Weights of a small GPT-style language model, trained from scratch on English Wikipedia: a variant of SOAP for these matrices.
Each number is 128 + 32 x the weight over its row's rms, rounded and kept within 0 to 255. Layers, rows and columns count from 0. Numbers have three digits each. The size before them is the row's rms in percent of the matrix's.

# gate: layer 11 MLP gate, 1024x384, rms 0.108, rows 91-157, columns 0-63
# up: layer 11 MLP up, 1024x384, rms 0.114, rows 91-157, columns 0-63
# down: layer 11 MLP down (transposed), 1024x384, rms 0.0888, rows 91-156, columns 0-63
gate91 096:155172185114095144109126088129150100172131168173132087122167091161122136133134168175200156140117054112054163162116116157167133133135172144155200103164107178111152097144093131128149137132104127
up91 099:099148107170127115135127094141164076085088150080104094135121124116111174113130121092122104164137151123090142118074142162113123144135100162151189220124147056116147122131194090165144074149118084
down91 095:101150140165096145146155118135168143163153159161201123168039089148178130114148051087124114120188121117099080138164176129158137145179112123132145239101124129134137173145159112173165150198114132
gate92 104:110149133124156148164149204106144156092105186130124166078151157090126143100067157122149113103131084119119158112106094107191100119077176164129103104140116155160107132142204154185131162131120072
up92 105:087048142176179164112148077164097122140118067154120081227140121137080140148200115183147052109147200154145147164183142148139124133120089070160143169086198160122112073125035118094147124123146085
down92 092:089138143132134178187116024132164111092098125146082154109123110162112179098178130152129148089146153121127186132153125147117172104097135118147133090126105031123141101123104137172119140101110150
gate93 102:126105160162090114136086121128092124101160102129103148145105118111084180149125102157191097090091138137160093135107176079121122189106187093146150129166113158097163110110174139114116170117133113
up93 093:118178091114129151145151136158103119098129082099158131097106156127137113223112118073109083088164150171144149133142117113125135054122128147146100124181192132089119091177197191065100110142187147
down93 094:165105120122128171138075149137148106124185131137141165154084131126099128105067058089108104144078098103063170118082094081100140072213098118133088121154120173104115092088088121140159096136150169
gate94 098:110090133169095127130102142090140188088177122145138119156083147116168162100162121136083140184088171116140080096081140149069122090156111075105096128131088128125084171177108143085120088122145103
up94 098:130088150177199182052132111107111134065178132103101141110148165133144117125065155152142140142132117157052155111121145162149140083164083123114166147138182139147114163125135081139093136135130123
down94 102:054121125107093149148175126137170150153114228117168180166165163148159203090147094134170134133119101130137177108123086086103107118133111135183109143146146083132081127151107124142116070165136173
gate95 099:151127112125123144182119076138092142139050198141095180103157122130199096109102144163146109160125145166116204121196127067102097167155113194152177167101160145156134135171193135147072125147089132
up95 105:119155150205135161145071139158132104146095195070133146079163219130119134141177155126140175135139185096142118166096155152142123089133167116089096125150131109178171139109098195137129179124128104
down95 102:124144178179128138154177125099109070194160152139116169153091085116148123114093084180106147131130194154169101099078117138156127144129155153139126181124102111150159100118160134172161106154132166
gate96 099:137118103125125076121119117088074122152093176152148068154147110085164107107137140097198103083173138141110112113118061124089139179076119156167113159108134135127144138090097162133120116138099151
up96 089:097121148150164141080187128114195161114142152203150128149070142122132135147161070153174098149072147101161118162114112117156172163130071066135113142139128123093112180199127140092168167050080200
down96 094:143158082127168145121094110170072133180106130166160131183102073127072102129112090080184111098092083205172139143177116074132135136133092107162112167102147134127118126096140090063179142123114140
gate97 101:116153208129133131097167096155148149142136145180135104145136136183086148149106120177141118065047123133158077123102111135153204131140115105176137119136127142139091190096116076121144084140203213
up97 098:147124165100136161126078101064137155152129092125205216120171129153115159135137142082112125184146125106084074133153166123099118139131135130161131112096139125162168091140128163138157173095080133
down97 099:086108123148131088094110149127174140061158049141148136139137132107116109158129176086149142104092063144114118123173130114077105162151191110124206086112099095148122125152129148136129158111129115
gate98 104:152051119115146122158081178144119180085090090102152112101124116142175144113119124099104132108124111153164103137090189123102142189116131150169131131149094193101131109114200160096125107189121188
up98 101:108118136081121089099020136127099115072079146116056142095153077115122112162119081166151114108180192089188135046158114085077098137130165087168114156150138124143108128155128087077068112119107181
down98 102:094079049129163164156122114134157133115128130153131144079199109152086132139117200078113128108154124168101106192183119103155127193112128140181131180134146122121161124132132117072128134164124202
gate99 106:123163128152071167129149150174112113118137189083132124104096079136153094133109097102166184121081149074113129119098131112162095083117146152112148117111097171105104126160079178147167104052140213
up99 104:134089124149158133064180071130120120126133122128161163125092088140167116130134142128154082163081152194120151155130085154123127153089093167134122153143170195113118137132131127155145190146132115
down99 099:119111105135139123084134121107184080065136165118118099067127178086149105158121079102137074156114143121182137133090095114123107105116120083127155082151176177152131133122152163146124159133135152
gate100 104:110132112155174129145114152140105125139144155107104130161100145132175155100214137143114173156134096133139081125111121157165157091180141180099127196113058196129118131138139149149153124105103099
up100 100:155118135112112137129139156120128171123111133193119090136196170114124126176140138151115168072122118110119190162100088073090140097094068131118133104113123133124096111139190156136127162093175140
down100 102:088150135104155099091195228165108171086197132124113124182104071022086110127089136172154135127137150171147101146081121089102122137097148140063181100135171135102086159117089137122096137077105131
gate101 096:137134138173074103051107117166125100124164119142173110154155134137188169128108123143154107162165096124163159145132129117173091176123086088138134144175176086128107179089089159125099140166105137
up101 098:129086103098147145146084159094177137158184171106232115168101137053171122176116141169115127139100148145115073147143124151115142099085112130098093093169174078100125087153145157131134139149098133
down101 095:094130126125166168153127109127073069127196100078116117145145131115137219142118160092137145086035086165123169083105106108120126132097132114133170129133122128123130132157121114120157127074161160
gate102 101:104084078121173149103112089078088146157135144166106136142170128127125114144117180126106144236144138179132204166122096107158123147098113129131147165142139078193092157095140112113082097028093145
up102 101:162055138173163119162177121115135134082108131147147132158128115101130132147148123176103184151112144165146156124132092111088072148115193133070118116070126152114100171122150097129105099088061110
down102 104:115119166119084082096153107140112031127140105108183198107122109168147104132144126115099146122088158154107173149154122189120092186091131117127115148106136102124129116112139161135081071174183138
gate103 097:198082083105112152111161134157124115137110160192087084063162134109123037089174128140095094140136087157185120134107099147131145164169044088077122091103068117127149121072146163132060166123121121
up103 102:135148165105097134145122090149088099148077126229172110062102156131125087126155167143150139166090098138111140118071119149092122130100118085090141109147114134198101153142143168140107134124136136
down103 098:168061098122109105086141176198097128130161104062082093116101138175140046163174175132183093098126151125167107137128064129110115102142093084080119171134138119121142150060107160149127129166171122
gate104 097:096180127122140176139112109134136092136107100130080180108120159115160148190070172125107069121161203123141122118089097114073137111099138196089137157156105125145088100125124134075113114107098102
up104 099:098140101109106160108115136077197115156120147098116114126155091138103109217110094157156114127098163137142079189098151119115154156112142038160183087120101119136081147146140170134121101134120110
down104 098:123115122137178132145110098173146108162137147127186088173133200187115131145098151148167110140127100112177109109060172169110094149101131163154090108175204147206124123130114136077082106177116128
gate105 100:141123113141123140114125164118124131124094151131164118128184198085122164147141121128156113127153123111139081115147175090132188110071122194133150115123088143076151134184117157162074162156148162
up105 101:148113067123088101053144126128118194156133109118073114122041098070165120142075091087120137160191133106149151151125072125129078154108182129161121168153093118093067104162142131133089151135112178
down105 100:219160075104101147096116097068130096194163160180163111156172128135143167146144078139135128089127129111148102125135147126043141185141123104129161140118167071156137120147123114129189125120185085
gate106 102:101169119103117115133107142155051183123086141129121151127187129067160132120102107123143194115153137052205127036098158026175134161082113078066123162149105142152200169114088094131058122138131072
up106 100:109125158130162135146097165156107121175160182094134145081105037159120108120132138149171070151165106180092126168149114130103073138090108146096079181136104179089125108146134097134176129152143146
down106 099:158098125091156087150123217106092064175177122083096114142162117086130165160113109162144138121165203173167133159138166124092099135095093130092162175163127112109133132133132104114121174081153155
gate107 103:161068134169184142088068136150101124128121107094136088136204145181152169046163072122101128108125175107117140128103160176055137149099108115136146163120151107168130116102127122131108126141107081
up107 103:103095056124107146123177133136184166112108128086135170115143125120117138128135069181096105135158180112097072142118165161174094125137127161086101126155152203131155121127064194125090083129136120
down107 096:131153111111171117197073131155122150142105102168131113088059136116095041121098119126148126090153073117148113104168118119091115125100120146147156093110116162132132134108131136091115127089095163
gate108 105:148186132082142071111162139107151166125114078144106155103154095098147199089139115131131114085128120108150126106127121116134133137068088096110083100137118116212090091097177134118187136063163085
up108 100:113155112157142140092078107170117089167078097081142102151080069079118171108177153136159099079127100169143153147087145137113136088155109105145162104068146115173129094136132082184135083042159121
down108 104:112141142105121107129169116097154117067156088100142085107116112117104151061149086171125153107138110118163161142194118107162154102118139127159163123155182099115159124152093154138132163109139140
gate109 100:111134115089095136121192074117189129129106116089082125139148070146125066164104135149128144119073092146161112113125147198103049124098120125115156125123154120100114124101127161065121159139169133
up109 098:086134142100060120084150077125096105154171073104185158124087109082116154130116154155137126092066161098105116140096133139136136166129107140176146091059107068082111107128094096150132094141166184
down109 101:136155141088098146090196039121124121128161110157099156178148066174144121144160103095108117153107106131138165175122114154152107102192122111141116173099128116065132157139176128122151125169066151
gate110 103:157156108091095145136111152150125163204184153195162133131155142116163118139157155131206139111109125137123144149085163107100081149096113111134075159146123141152180068116136157176130163157123101
up110 102:130078089072083170125077131160089159108108120098113140169130131105091122167152163124110120111094076144138113122096173129143188155096177130140105129132129117154122100163169169146087171130067099
down110 096:133126087135140137163196114131170148077147108133125106085132075139149122112099188114107096176150168142132169126153051177107102124084146154126092084100108119111115131182139141055151142101075083
gate111 097:145147120112109151119100083108072082139113103133107173103086103157134156131116163124127213117143125112094128060120111199088152115131036142131118130087115130133140074181137189135135111123080107
up111 097:114109130159164136157160092119079136090162150157077114134126102140144053122179120110094159137101097117133119150106162177112141100092095130194112132113129103088152146167152111108094106094097153
down111 101:142162113108150123160148159108108127164095097082108120156144141108085112139134140123140150155105125111157143083153175153170199099151161160136112123092192168140088110071160132121108142148111110
gate112 100:130086123181135110106165150127119062196155181153126148088096125140186151114161114178132177039170129110075102153118202121176084185070109148096144211099110084027189171111123124156152085133155177
up112 100:146118178114178117131178152071130131124095178126174131135139155150110110133193131117113145111194153114103110104112168113154125098167142178132099083045133141136106129134140127126132053151137129
down112 108:123085169127073118087184100205115092157138185113060097159136121141116111163089156138154120072090131123156118031145150127157099170152130165088152179133121121136139097121107097138118127137154131
gate113 100:157124118198068131127078126121113114168104120142104164123191101119079157152100112115133136180140105136100158121091113136161112110097104083154113118113133127132138179112126135124089113148129126
up113 100:163124086130159112114110131148129131145109147146128170128126054142195176127168127090152115128126100137097132104137205127092097087165129161193148097151165113127159094150135142103194131143161135
down113 102:140115132167120143109157143145125130105093128111192158094096078151163102165159069088128073153120157125156117175140135115133128087103164141155137095177070084111150159144143123156146169137152120
gate114 097:081136137202164159184087086112168143193109094164161134084161143160118152133123126114180133176125108114104159123139123179148144177095104125117073166191147152128086137137045090168137136112167200
up114 102:120110105134158155130123172154131083122129143126134118122092133062182127152101110118172144137101116052134150120099145158092105150100162123129130126153109128108123141108096129157102143128189170
down114 100:137107156102102124115101133085147203149141113098143155125056089116024124101119087146201107090112130123086135105091077134124128100164130112082204158094159163167063108124088081078128074142119175
gate115 096:135121107149124165099100090113128089142114090162066171140137127066102162148180185106035103074099116158097172099097180137125170197086131104143124100086185101097136112164093114148167174152142148
up115 099:119140156104100098161105143183095154134081158141185052132166172175180068111137161123141118133135138099133199158129091120141092144134146100164136089175109152133074111148143069174124137183094118
down115 092:164129085125059156133164111084117083147075092110132106141167113104155083089123148086133153150119125153113118083075123124137145120148086151076155077172142182170129147112127134151133111136169121
gate116 103:054109130092171178080108119102052129129144135192112132119165079139114133117126142134137158103159098112116099163096185087128113111151169131098118103106109163149141148095094165115180162158119073
up116 103:055132135120107161124155125075042128121156131186115125152123156070094104131121055100160170140091200093108206114120065128079114135156138070085084179144138140108168151125120153120141182132106199
down116 102:147105095160142169146167174164187108118116136118128139118174137135132121172109156135172064142163118148180151161103126124132094098139192095133165094145145124136150123133175159184157120122115134
gate117 102:122047134187109120162170101139122115156176165096140051143109180133135142090120139116090169085137119101120151122161167114091142092112114080078107113078107122143084048118121176110115085187169096
up117 104:097098156122167124152103155074140198064131105093107054129170104134139147111144082183082125145083087119147163076116086126189145170071121162117216120165108147178124093084113160153083090161148121
down117 106:121072075142109124048140051055098111171141142086125102088159161115145108092101112149177108106197083150132086110149101156153118115090111111095075134173101159165139142122121180075184109178081196
gate118 102:112111116119055141142136092114158130071064146113146148130132104124102082117130126123096067157150100150191109169104137097115126108155122116143128126117103189120107175097170114169090158100111144
up118 103:087119062096117171118152115070157137111071092137150061170067094081146088168150121124133161080162126111048066126101116136141136201118101104109146149116162129161119136118159098142168123064126146
down118 102:096092122151083110168132163094121163187141085139120128171130073081106123074079107142155182083128149118095200149083122134134119073111169109114107111137119076155063132118161123157146071131085157
gate119 102:084088125155107110167198111146134148105150158173211108137144135141077129110141137068112104121128123169127137119104148134111181093088136113108153103066046125097120093086083165088089121109128171
up119 101:106178088121178129083162180122152127138149166146109143138167159119155174096089100179084166156118095165162106115133116125122082173146143099135072140130204138116063090092059129146081180131067106
down119 101:117116115095063195156136092103193116098075160120131248109136130080089117150153163121132062097152100140146077141180064162121102094083135093145125141108101093131108121080184163173113123105106092
gate120 102:099162121130132109127121120112139122143096157125129137072131057075162150157152161171161114075144126103142134124133114067151120161131106144137147137142139104189155153153107135086151149160142175
up120 099:158113145148149151098113107145110150128129127133162142069203139209091108146174127167152116075145184118086116187152097160158113158121144147170134116104140215151144169197125128210177141109109122
down120 099:125180105140067131102173099065138109069151132163170113165202101166130128161162076090125121153162174170114115120088157127124081095130115131160148135127111149123142167088125156179111131127090123
gate121 104:119111152109069200133075089122104079089132126137061131089163097126109124178121097106158099121146178139146124074151100118094157157147164111093145170140138070123137155210118105126118091068144126
up121 102:129157117100148192137144115164135113134129163173105103131152112088126104101058094098095096199103153126181095116161161093115081155132135111123117141217156123091157146151106166122131145090138124
down121 105:126098119115091125160124158169139118166144134140073127115083131072108115128121133134167199131162128214118151072136168135144157147139172096062169093063115135158149100099111168109183126125074102
gate122 103:156128067173122169184119120167069159096125078154105087122142129125083145077144132161151104145147120115182082129143117119110134170109075074093055097086185179114165142112104126176147184079130144
up122 100:168140172132130121146098138147119118184102170083114169146139117147120104091134131150114105110152106119063182139132197108135167109049136127064143080130075164173122163145104110178104137099162091
down122 101:116137147152138136102171166152182132122110133175151145077195114187146153134134141103130104128142137099137132103171160134137125090116176112065124092143066096112169133097195085111220121108158083
gate123 100:145137069142180113121102061142146090172142172123069082231130139131158085178110132082127135099118133173094137064167133136108124124117125148129192103136120134131086173171127183135138106109112095
up123 098:040042069118145113121103123166139150116159119119121226090131172154169123164087128106079099107103087105142155133116114156116165151136122115130110144133118100169132142175144133115134133149110170
down123 100:142128108140079150085162085123165110141133087153098123139125103146168087143176178174138147094165095062108125137131151152099086112081112137131115094032194153079119114145093108163111174140140141
gate124 097:138137137117145157137138109018156128176097134182023082121078130236058148117132098144135104072114153114131071148147168078163144124130151152141118098097151059131138101124125101136100140136132138
up124 097:075132140126129161107166147089102176192066114148148136123113129141049172078154210125240126148144126168178128136144146176121073118111139154106089132124151127166137097121118137154115152159137143
down124 096:197136125107137195153121114141075096118172112084058120080123133156130063107128119111097124143200106111085131130126189191132096089128137130096123122130109157210110175124096123159114119100103153
gate125 101:187108097096121052110076138121139162124169117088150112090130099073075100097146142192134140106117118136196050132136173133136138138103142120153160093111152128136118128152142168128129157097118109
up125 105:164156171134151159096086133134133143094138134042118075131103124113131099083082175153105103144146111168042141073044149124131136105163149093149164176090083069115048164112201112169150139141115102
down125 105:103156188139125105139087070099112113157123129147118180126147097146138169089093150123160139124112130119049174168113081164149125053127116163155147129078182072113167132096146130131119133120145115
gate126 101:167153146110168095111210110116097125112067126118173072133152174199125124102182100131105080143100086147075136068153149111070099113110148148164052142085109152090135123131119099100085168135094160
up126 105:077174139123118095144105104148100090150122085126121176105125100133108170122116112136106186127086079091099146109143147121166118083130170106094108138094147197187148134106158145087130133133091088
down126 103:135152085130125103076160172086116158151116139110094100177152172133137092145146103121132145142113130096120172068164145141107130077107193153122140130148153081174178110140161135127149159119166092
gate127 095:094118106098115144126128095063104121145125088166098115071107124154106154134138101151106164136132147146113123147151162175095092112148136129139119134109098149078141109167076136124138110210139127
up127 101:122125168117101104151075085128232121218077115113166123067110126124095089175050162181156124126129132099140158178061135124071145122132118190063129140087178123113099120090165091134159145131037157
down127 100:154145135161119079121141118137136121131069117097098146077099198160086143064159086174143153168149142121148186150148121138148119198069127122143097091114065147136165162129102165121176137100088124
gate128 100:154115140118117078111119113066196112159163110144135169113062143146143191100189185092139117146149080153111157191149168120181143082170079128142116076162117097188089051130156127068124122105159075
up128 097:193022138110094136108142129094135159115188191129172098152135157130083125144165174184105118137117109097140112126160096135137141171188142173123104154161094141148105178096143095111077128076143125
down128 100:135145110165155123132117144157132092144167117125148112153072068167112128098060113059135128154093110175151122142094083127118103142182107132085103071096105120130093176185105125079115110076110133
gate129 099:125097105169112158114103153078107141159102125085166119100140120118119174122170111096095108132136117147105110099139157163181123084173148097072125093141081112111092149149192081106150111172099143
up129 097:102108109191102094115145157113100057152155125161171191141115113127196140133110103065109093124128160101166123113159172077158186129115047152178153161124132147115138183087153168130139143130107176
down129 104:127115140125166130185137107132128015169115154083152105071149129090167136137158145139111169143088120093070067140139142130108118094124126101102160141133126120192150137167100072096153110116102091
gate130 100:078104098111138203106053166121070094120125102118073064102141107126075129157114077136095114123174126132114139109116103178159115133077074154094111136147104105124159162046118127108078131085090113
up130 099:116074106070112073117157156161081156110170085121102094154136133125165151091149078186149073198085123128127187059135104137112154172183111134099109106093146146148209072115180142116169116155173108
down130 095:150128116084131138139103176119103034122127175124158105088059130150079132100088095157102126115125084133149146120132110151131121151158118110148199125119180110123169171128172165081125147147108099
gate131 102:061081100084151146108109081073143124117162143152132121090097127143108131105142127141147183171132149154141077116153101129116096109090195144139107154135107117084109110162225094161134079167144142
up131 097:153124087044120114052127162147117159075156090148124173123132177172138189178155151108158165117119103165122100131143156155153175095175170122065098128145171125151159105105181132053099145101130104
down131 103:063171113136077153096077097122178127144193117135142195177151152090153043169159124124120065147070120149126077092116127083131148100184134151099138158172124159127100167172096129107163141099119123
gate132 097:073123133101125157121109124196073139159156126149146169106137140123108110214128077156121091074166135082124137115150136060110176126104072121121087108106125065132101140150148120102127230114088058
up132 096:124064106092163133128094159144062147119125095173182091197091124194141116127079170146102173106083143095064148148111123166111105112158099120153118150105102134219152106052116158129143120095121149
down132 107:140149118087131194142140153109179086125171102132145158142060145183119128103146139145158108052110125203181116093136142156174115140148128087123127169075099174122103028143130121138086081130118031
gate133 096:112130122133075111073117121108102098106098136163119114152121059145121119193148151141126110114140156156094057092167133129152115088113149069173163174170123146112121130124119082093117118150101129
up133 099:104130129112108047134154125078101118123121151179131042093105197162113095139190117167193067141058109161126192101150167168150108155146138116106151119112142136121094156148181124140142134120132137
down133 096:094026108059196148201131158234100134108162118125089128134141151129149150150129190126137070091135131120107104159159130148141096141111108166095162102159112177119072202083185107101074134184163183
gate134 101:159093108086143138175129112103159162123088084132181077126165140121165096083121157110157089140070137071115156153119130102178140169088087118082185126107070146134118125141079145176095150088104152
up134 104:128104133108142157143065119144132100114099133101118163203121173088098174141159152095170105134144159185128072107129111104124102156132131144154125111119186167142151100153129157139077144116156148
down134 099:168168113111140135120190108149088082150113089117131137145087128142151202131142123116120173161134101159090097120085066128123152102100106041153173145123143116143127168085099126080100120115144204
gate135 099:135170129153151140114168080173096126134104179094094183150070109105133152126168138071082089133150109107113128129104158118176166086194187122095106132138111153106192157097196069150086160117166197
up135 099:113118083172173113146119160159106121137142052055138134149130088137109170140161185079124112149112110088142070154169112088153115143137126089147079160103084056166160101126103171155119165103160083
down135 097:129163128161063133117112148072117161144125149130170143157153192147145149146140065133160136100168108153113117096119106097052173141115213103086117099110204187088144142087090166112103083133143097
gate136 103:135087063127168161150104099095114135189095117084148163097168147100137123160156128123150143119111167129136121187114142127103126119093184081150150162110124124146089116124149119173132153155111151
up136 100:193151183121138128149122126102146147145145149135118154065154120085115160151119099091132149120202094123098149158119140143082133130091119111063140162149123177097117141135108139178142118124118114
down136 103:067077103137165095134108075157077168155064154104113152169094117138142088174125092118143152127145047156121104124180106157130080167135122150099134159136064094106132084191172141152129126107163153
gate137 095:173159128110113161098140138107136096112120117154140192185114119126176155152130102131169095154161067104131142245110093100116085026099151077108170173083062122138099073140158120178118106144168182
up137 095:091097115154134148142128111139199111125143147143134096128080106117115111158179111122134160127138174148129162106131115125102107102098158105089080112146113149075204156126161139084136130143094122
down137 099:111106183132106083105090104143076112186169151128134104091095143072111053154138143152090091105120163152077144167181134076168096142099165188103152138084121154110087136116100082124139127069110136
gate138 097:120169159136078139158097161163155112133142084115150095171118151115120109074127130111161140201085129113084126131075141144151120201064075124126111174161172118106189090195099112148125132116167207
up138 097:143125191093117176137101110140041176144089099158109131143184108128049087084108147105140192168131133143182150057076124138155173098130189142099106194096130123187148185107074094137139077100167143
down138 096:173138103115176168098100138118135094137055119077126132143130091077151121114115126149143114162154112117132091071127092104107136123048142123111212090142059123095124153131085112095121051123113179
gate139 099:120124126100099125111107085122133122133130136175060065094140132102084127179157174076169146059103135181086122103093090171137079175154112140137089146071086104160168133108077190100111116144098132
up139 095:131125156134092065190105169079118138155177093123199154112163094078170160149106140151129132122147091147145048132161161121126118077091103113163143121141172131101146156146157134158138176129136134
down139 103:157117105141184161152131114101152150137118055107107126074169151117209100155108170154153100116161196078130089087153159089130169099152097152155137156114100142117123117123064126214144129125071083
gate140 101:147076173143159161145094148123140108167086147155224188113153094073103106145115065157119138172107153134123131150094119121119110113121145133163151152149157117085135105111110156146144198120098131
up140 102:122120153130111124110069106130158186100148170147158142110098082109120173084098158175102099134101131168161115152170157173138120094173158162065150166089111123154101110102075108102113170158112148
down140 102:132118186128166123082152208095144153084074101168138081071126112145187141163151172145124095122138123121084140130126149136147102150144129157203167100177086180150139121159126192138132113111101163
gate141 100:135168157170163135150129141157131163118132100113078142149171090120160131135127089124105094150168146123148127130127170134097131129159082129130064146123176117102148149138146136087111162133082080
up141 099:120131129103121084192109089107120105158131121133131121138130109148121174081126071145130136170129148196071113143100161152142148146124177078105153106157095112124099204124088074163163139087074172
down141 099:106112108181099114128119039082121113187094138145137116166139140130077131113169172119162135114089136124172112138142141091147168135115165161172141101116210162116181121109151132147037132179132130
gate142 095:135052119136129107092126094156105082122188136174160121063123175149138124136136149076169139083080201122066139164093177093071150157145116129171070078115159130083200126158186129135132093191156111
up142 091:143159128128159104141121147138151163192119118147085173135056176162150124105075116094162127093127129058120178117114103127173109122118123123129144153131108168101158147116167153095164132156123090
down142 101:113119160173117154123137144126116130146115166176107127125111101084160153128158109110095155124187185148165109119059162134136160096167094110113148131149113143108126137138148128131128164146108142
gate143 104:134116116132130154105126087133120147142110060140133171187124098129105126074133144084147172102137153156132099116104130071137121138135087109154136122131168121129118143170125126168158112078188111
up143 107:085091195098111106112126107137149076111153126128148077111175158123131092200147106091184098152073189079060154118128122145131118135119182093125085101103125146082136114101096110139135085129168187
down143 105:142140101132116087083080138138141162125112160101101094120168179077119105220116058130136112139151129113111110151104081115130132139133175133174153135112058129139125126137132110133132088137127153
gate144 102:113151144131083161093095152096085123081109154227071126165113154138150100091125118117156107104081125068170149124107097132043165161113100066212154108115114148137131125064129099112107135117141094
up144 102:084138121083114144122200155160124148145086134090074115088130164114147143126107133108105126208133109113077137047129105110150118179140133137137129141193159163132137101113125111183104060177169112
down144 100:156080076118152125069155175175125095101100129145135101137115112118068124154167138177203123112142120170121155111126161120114192086157118096117078176141129083103104157101090192148080131130086182
gate145 108:130106077139123120128092181175171113124117108125160104130182149110100145154119110062130134121137172097121162159184117127126109143135122084185143157155165094113154147144071170122105128131114137
up145 098:174104182104135154127161167106102154139128163115139155083121061070172156073110117145104073066086176115180134134203121145161160107109084193085095179086167157111178080172151215163160137095158185
down145 101:173128163179121100152148103163096138117193116171114108154143090073148100131114141084174158101083115116123106155104176085081083113111141100127129100107081116160123079138155105120128155115135107
gate146 104:171199149195159131114112086158131150138155085192145097146152215137116148124112155085146119190134132137156114111090121162146113106134166077137125150112150105127167124099092167155078160128145157
up146 100:142115081145103111134127133164170104082122096074094127106116148116096123168084143141132099096123157122165127111144096095117155125111143096152064107133125168120108132180173132118121127123085086
down146 101:099147127105133098092146087155109075138102180122094169163093067119070099112067077087080160156117158104120107130146091134084166096115092156120186155142083135133086088131131101151209100129165136
gate147 098:154137094063113170170167102097146161106088071168118132097148168135116108134125102144152122156170140152121105095185138146135074059111154101117178113118096125164167182072083136140062099135184106
up147 096:156063105137192114169167101143124126166137075141176158126102054089156097087143137096120185117112179092063146133091151112085127115161113156091128157103136096065131181095165158148107160118135141
down147 097:161085099106129176138129122085119137127083115103125152193108128108085189108109054116143152115139121081091121153144059109145147109105178132122176132114161134125110100124106108100126187111150146
gate148 097:116097122134149094181186139122124166093131156166149160095073124099123129127093121133149059118148099143137159143117162087151143182106102092106200099122112163043149106147161152130115108131141077
up148 097:180096157127103069142123103154099127164124122160172175159175172093135115071071113094108137117096129077133108100166146109093155118105134100108104146126123139110106140180153150094069157129207094
down148 097:079137134125155139150102146114141168165190127183127056149121122204165078097069101159140132106072053140136148084183192124107173140097126158085116130126120132083121118127165120088112091127139182
gate149 103:137153121155096099136145173142154176160125137122177158111104113183135103180184133142194119044178170162160150119126166063113093106178123110118129129076111189160116108118111156192147111110139145
up149 103:102190161154061151185096135136188093132199123138139173128165135119134145112082106123089155071110171096135091156104089121117101104106118110131140144136104045104206123065119117187093091160168141
down149 104:067122169189186160135103099058119102136100181164136149137129151136044128140153154075092087154154113085092153125179164110103118133077153107117218110074119134055124138186174125146081110198188137
gate150 103:152040135173126118184184112116129125131098118175155114116111127137088068154101098032158182167201100105187113162095104136152132155081088130092054124088120160113105214125113121136089096127121173
up150 104:120162093094096199109121182129116129092133123139123100136120125161104128141143181079129078142107166122074081160131172114060141121134147155130120101133142055169166126128096138135116144151057165
down150 106:186144109126162100151140162121136096156123163165084150115116133098137115219113154123114109148116172136154167138125114112132164108150167155133115113192139185144106086120084053169115146133115164
gate151 098:131108179156146092125110134170122138102044123068116083129074135152121159148133150135171163120164144113127138126117154144077093177122156121145126151138101129086096129165146181127126104099174110
up151 100:123148133130126131182122097104210113145143147112095086139239143109108085076119159141121130144081167136203151075104141166119193137146180155169123182109136134174119164147165095126169100108138130
down151 099:128130122142112092088142077148189092192134133191120145199126136130094080160117131140115089098218170162105164162191104123171083061169112125133135190128103149087146119159101165046137141138123118
gate152 099:121135120180150204141111196156124066158111100146153141159132162091114061140128049137148090107173096146100114166116160116118106128142098146118145072125120133139095129118128150093128160100170089
up152 099:171076148196157169107088141125155115049174116137090114100133151132143091152105113091100167104167177138176056178148197135110151124191102148158171161123128130141113131079184124111157147099171143
down152 095:116122131137072104167157162160111106175112194206114115176128136140144115064109110109146164095104121134116149144106141088164118133197130097117130142138120124095157171177089169103108135131151100
gate153 104:105151151129138109103054087136093046130118115110209125126172121096163100114147163122153185104181103158095164113162142101127117194122133140097112117103157186123091154150127173110097133133135146
up153 103:155094127103178093136102108139117157122105109158081170175154192165156082192100106138179090111100117063180143091156130096091132137141130174071150205151108152111178143153169134125129136116150086
down153 102:193136169135161091121177073157119084110103102096090065067083159083145177129182092127089143127104170164082179145144116160104157113079159105164124150127108099147092193147124149081171170107148116
gate154 103:169125065072127073096099155131118148114132112158211198121156139103148159073178118108174106140145134162146176074120118105157134133139108099084160113135116094071126134124146132097142064145066189
up154 102:112124161124095147212145130108101116137179143089105116124082095127091135130106107141111124134124091117190098142089103120069160144129080139142131074103124155137093087168112172082142123201167070
down154 100:088159178136139110205124107142142152202191054096102154111133120163144138155118147184112190134083157155156141173083147131141083145108114143155100135099070160103156152120108150117167083095201107
gate155 102:162143097168166153161134121177126165097112108105104122129059126136162158109152080121145125056165109121086147068114154138067117145089070154088060093194093146150145132100141113169110123118111120
up155 099:168089142029145134143126080111095180103122073077156164111115101129129117057146085111123103047119117111145069210135084197123145153122097142131177147115106114151059134138194043058156167148147122
down155 103:101144149175172154150127133114091150173133150146131132104118147155118116151146135197128091117113077121139166090117136058126107121179161117117135191117115126187148141186117126132201087169114143
gate156 102:084120148152135156116121097160154140185136155129127179033126084159125156112154090098145200151129168117169067125117098141177210120159164106125253192103158164188116171119130128078171077090110208
up156 101:169081061141124121102139143090168146123110141135126141116156136152168111146144127140132131098104158118143153065137145136079138144142119140133103118090036137079122162140100108151133186146137114
down156 102:110110132128166143088117128147124175176182140137159081077154158109121142189119113149177073178112181140083134188107063134144127139113121118127146160113129114090139095165162113176155145154031086
gate157 102:148180164156082080132131154127149140149173222072119090052075121159150169150171147152158114109139156134151094134202086131125122217125138141110140143158127109143124114112106098168176150125153173
up157 099:113158082096123072078146093084104138120075113138130137111102120194130144200119105106129120111056121085149091160119134133145102152138137142088141088108094166132081092169133186136166086115108160